{
  "bias": "all",
  "init": "trunc",
  "init_std_qkv": 0.0328,
  "init_std_o": 0.0,
  "init_std_up": 0.0328,
  "init_std_down": 0.0,
  "optimizer": "soap_variant",
  "learning_rate": 0.00657,
  "max_grad_norm": 2.0,
  "warmup_steps": 200,
  "final_lr_fraction": 0.1,
  "batch_tokens": 65536,
  "doc_mask": true
}
Each number is 500 + 50 x the weight over its row's rms, rounded and kept within 0 to 999. Layers, rows and columns count from 0. Numbers have three digits each. The size before them is the row's rms in percent of the matrix's.

# up: layer 3 MLP up, 640x160, rms 0.223, rows 84-92, columns 0-159
# down: layer 3 MLP down (transposed), 640x160, rms 0.199, rows 84-91, columns 0-159
up84 104:446518482447506495566542459583536451505573565432484479526439515523493580407483486443570522410590502401552467468492455504516556571479479586510532528468479570449525559457565511463502511522511609509572418439532443495574358554407505459444497557596451411533471517480517463476578464530529418515380572436515544532438584456491504510414605526501526508498455541536562491450421491528498479512534478500530555520540550542492429448504588483460458518533383485468531538552460503450513497528563506
down84 112:503489506427528462471479420456577568460540458514463429474460551425470497503571401459458486416617421539529451467613442457562556570440467500621471629469449524515538452500411460494500548458416568470528505477556486525556386523511432494428473511449516460514478468478501594553542504542483489586568535444472479440559470543512495512533546560530465546503473535482540518492546432550434533598550460500533541442506546568462462459549535519422444545530406502425499454515590476456532520425545518
up85 095:495412510517562512473488491558465469448494427515542497506486558508459442616501517534530569564563472537466496539393413528476494502418477504513578504504595521535510589520508444521571532473507417584541492505547565446484363519476590531494452551504465502451550513454437422481441423456516537541547534504521539479493480527526546429433509484438540536512433458556569482424561486545654576516515522556563553567586464431542596474493520450448523449480528427522415599585500501502485492400493505
down85 093:513556530546435557515512514493565474490546490491463515459530562543536529431536474520470460444536582421485552436508502517590524485554557500483520549494444483457539555514490511535341508555499520322511453509483447530501526492560505467552489428469424404571471415561538473428453518459463467590460437487484418550474385550568499507524517454548507472421489487503518597605478514539454515484499429487447484412488560579509454503520494508600496485556474486409580478462512591500534486629541431
up86 090:483522549549500513448612511498514481465525503587504558399533438588516509521389510561523519520518558475543474447476490450548522482529480428509612460448494527448542421464499518492467432536403529538503529431613488474386441451551440506528565443602490453560405499487494506440511501489521525592416503522497516505429547514530435530553486452503641511571488543396447468525504439492500550482503511455430523445498470597524542410531596445469541477478600460511566459434462523526482431473515416
down86 094:560457462547582581476513512515572433477578457555560464496531480566557411512525446603569479480522540506464598481496468438525550471489517491491439487512464554531502473484499503465529517531484433486461515465478419497434466519483528429573608556584491495520502520430543619546427562534549531507508529466486404483637458447520458480469472511509504415439469492626554443502524514539585539487483515506492587632440454554565484619473463508457412453425556454457468547490529464455518604481520537
up87 093:503537544477521540497534511529530497447491546490480455486464431414492540519455582442566481478505581494499484529504527451529451498428451527586446547481504485552480525478613490549470483480542582501583364463497488425570525593479547449502414534519597481486465511468517530448664470528433516586501457455514371507501482494608453488485506510497547527431490601453516436550617473485438534524549443519610459478379571516528496489449492482534536481437474427482468393524571458538491474554486547
down87 096:495504554523478557419502564597508497481566505479480499524548502501456524420458539506550489492556620489559514469479548509502480455483535443613522560546497500484452421459509598510519405511495471485493504479520512483476521525490472504464373510592482586550530499532508562478438477552454509415421494489517522542549485469355474417498557470522502575540444447382618480537493519558449379419495445465467507505524606518472534534593510496461520483459444470533366507482474577602560435579498525
up88 106:477437538413598450484545424499515557608454547458592517478598507517576471546479537483602536512516530569614474444432472525459469532478553480421487452531502510414554494414371475420488527547491442460526533534542536447479486556514576492559548553519520508552490458460483454445500525578556637531477460503520409513468552415576562382533592535531546500501516463441505491479470495559466412575463484544482450488477478439437431576498490526484579560576493459545527501562509543468496500499530484
down88 101:570428580496584507566511543502410454523477569528461458495378442497430563475523517545524538579493572470533414499406534552536570556513504533470551553507501472560489424531439424475483423509405495463516497567484488474476452450489524490512510483451465511488605495529509535590574537486453495498484539510491493505518580516443516488468544523487532437492422447495527463561530635515486481434441446447493577398446587438351518468424527553537490535473498503372498604415477485513495452514580481
up89 093:504491496500480479500513500499470534444485526442584471457456476469529582608548397531508536404416430523491499436546362537415619524486497535513425541459603522472583496499455522442581507553501497480585525399514429490487519468483429433550505594479431539482422479542556500489557482593459444534393544460473461520455494522545579552488491492489540594472528429511482504465642476558412520453441539530447508511566451586467551513511484488489494564493529503543556433512447416507515539431512504
down89 087:426570480509419539498450568516552511600467437588468532511480479516433514453468439495566551536432535514459469595489534530560466556402489506435508475539488431530471480514477513468455446446515526498531629609521483436509405426424410423509542470477421486576560514455565477496529472479532562457548513435416490435526566535467532516473610571514542478582441552522583399539470436526421547473533569469479556561406443482491511470427470454463493575543544462452437489467472519445478529559474494
up90 099:439500548532509615487472510437496416582421485515489490446578581492536504404485371510532528499534546440416514519549468440533560559537441547458671482491525497496448545397543448446534447526524439549484492520542555494468599482513563546606554528486537545506499481579553452391486469451566578478480480513496504437494524524474525486545521494550448616520424570408414539499467515545467486447565480456497478504517517482485437436553443550485564503575564447434480499584563548507519480504527525
down90 094:565494518558475470443503491503518432518455463486534550476480569491500580443523450521530574451499497589401471599493507460554522454435533540454544455523548545478395403536456556465499478571500481537469437560492419527512580472460580458536540537412511490530538582566550506506431445549560435385443583499507448488606465568419515527532435546489530577556385442510616492465556448542570585477571483483529478461547490588582517464442466491509543494476444524477497534476520429542461444474470573
up91 096:441536430491448468526453451487479551563456573445406533420540484480486480503473570490443472494480474486516485540522582443521528496528512576433430473463471497451554602485483492538489574493423467527529494468515553573479539482584543531526466482452537413515445531324393549577434494450433500480532533492490466530453482549463436479587541496428568455484531584518537440582536478526454579363442486521615512446491464432576465497538591515467567499537443464503604505531561564488534447518461473
down91 105:542566586568493465502494595480447489419352544609484457502533559544504501544403514492526540428477496456491459580536576521566509475611549494535535540516531464554499471521496498440496409458499371556556517485512569489435481528420493520485576512447539502502560555601411386488496496500492514508451537524490428455443560575560564484513414481600508542483526460443522489537396442527492505557464465446491508458448427540470546534525572465491526533440487480511563420428490475458560444573530556
up92 106:508550379488575474417554452537471542487444523532535517481462539467512461462478637585463487514492481440513531424529591569418456516477505476549513551578481563500544602552478416484564511474471426439499591529485503518511413509438553526429581494598468455467497531416586574535535413536467591523476513494483513556457533488447563499523446562474524512436599485404457426476532509508478425461513563450490423485588550529563544542457468521522443553478473554473526424466462493427446568579515478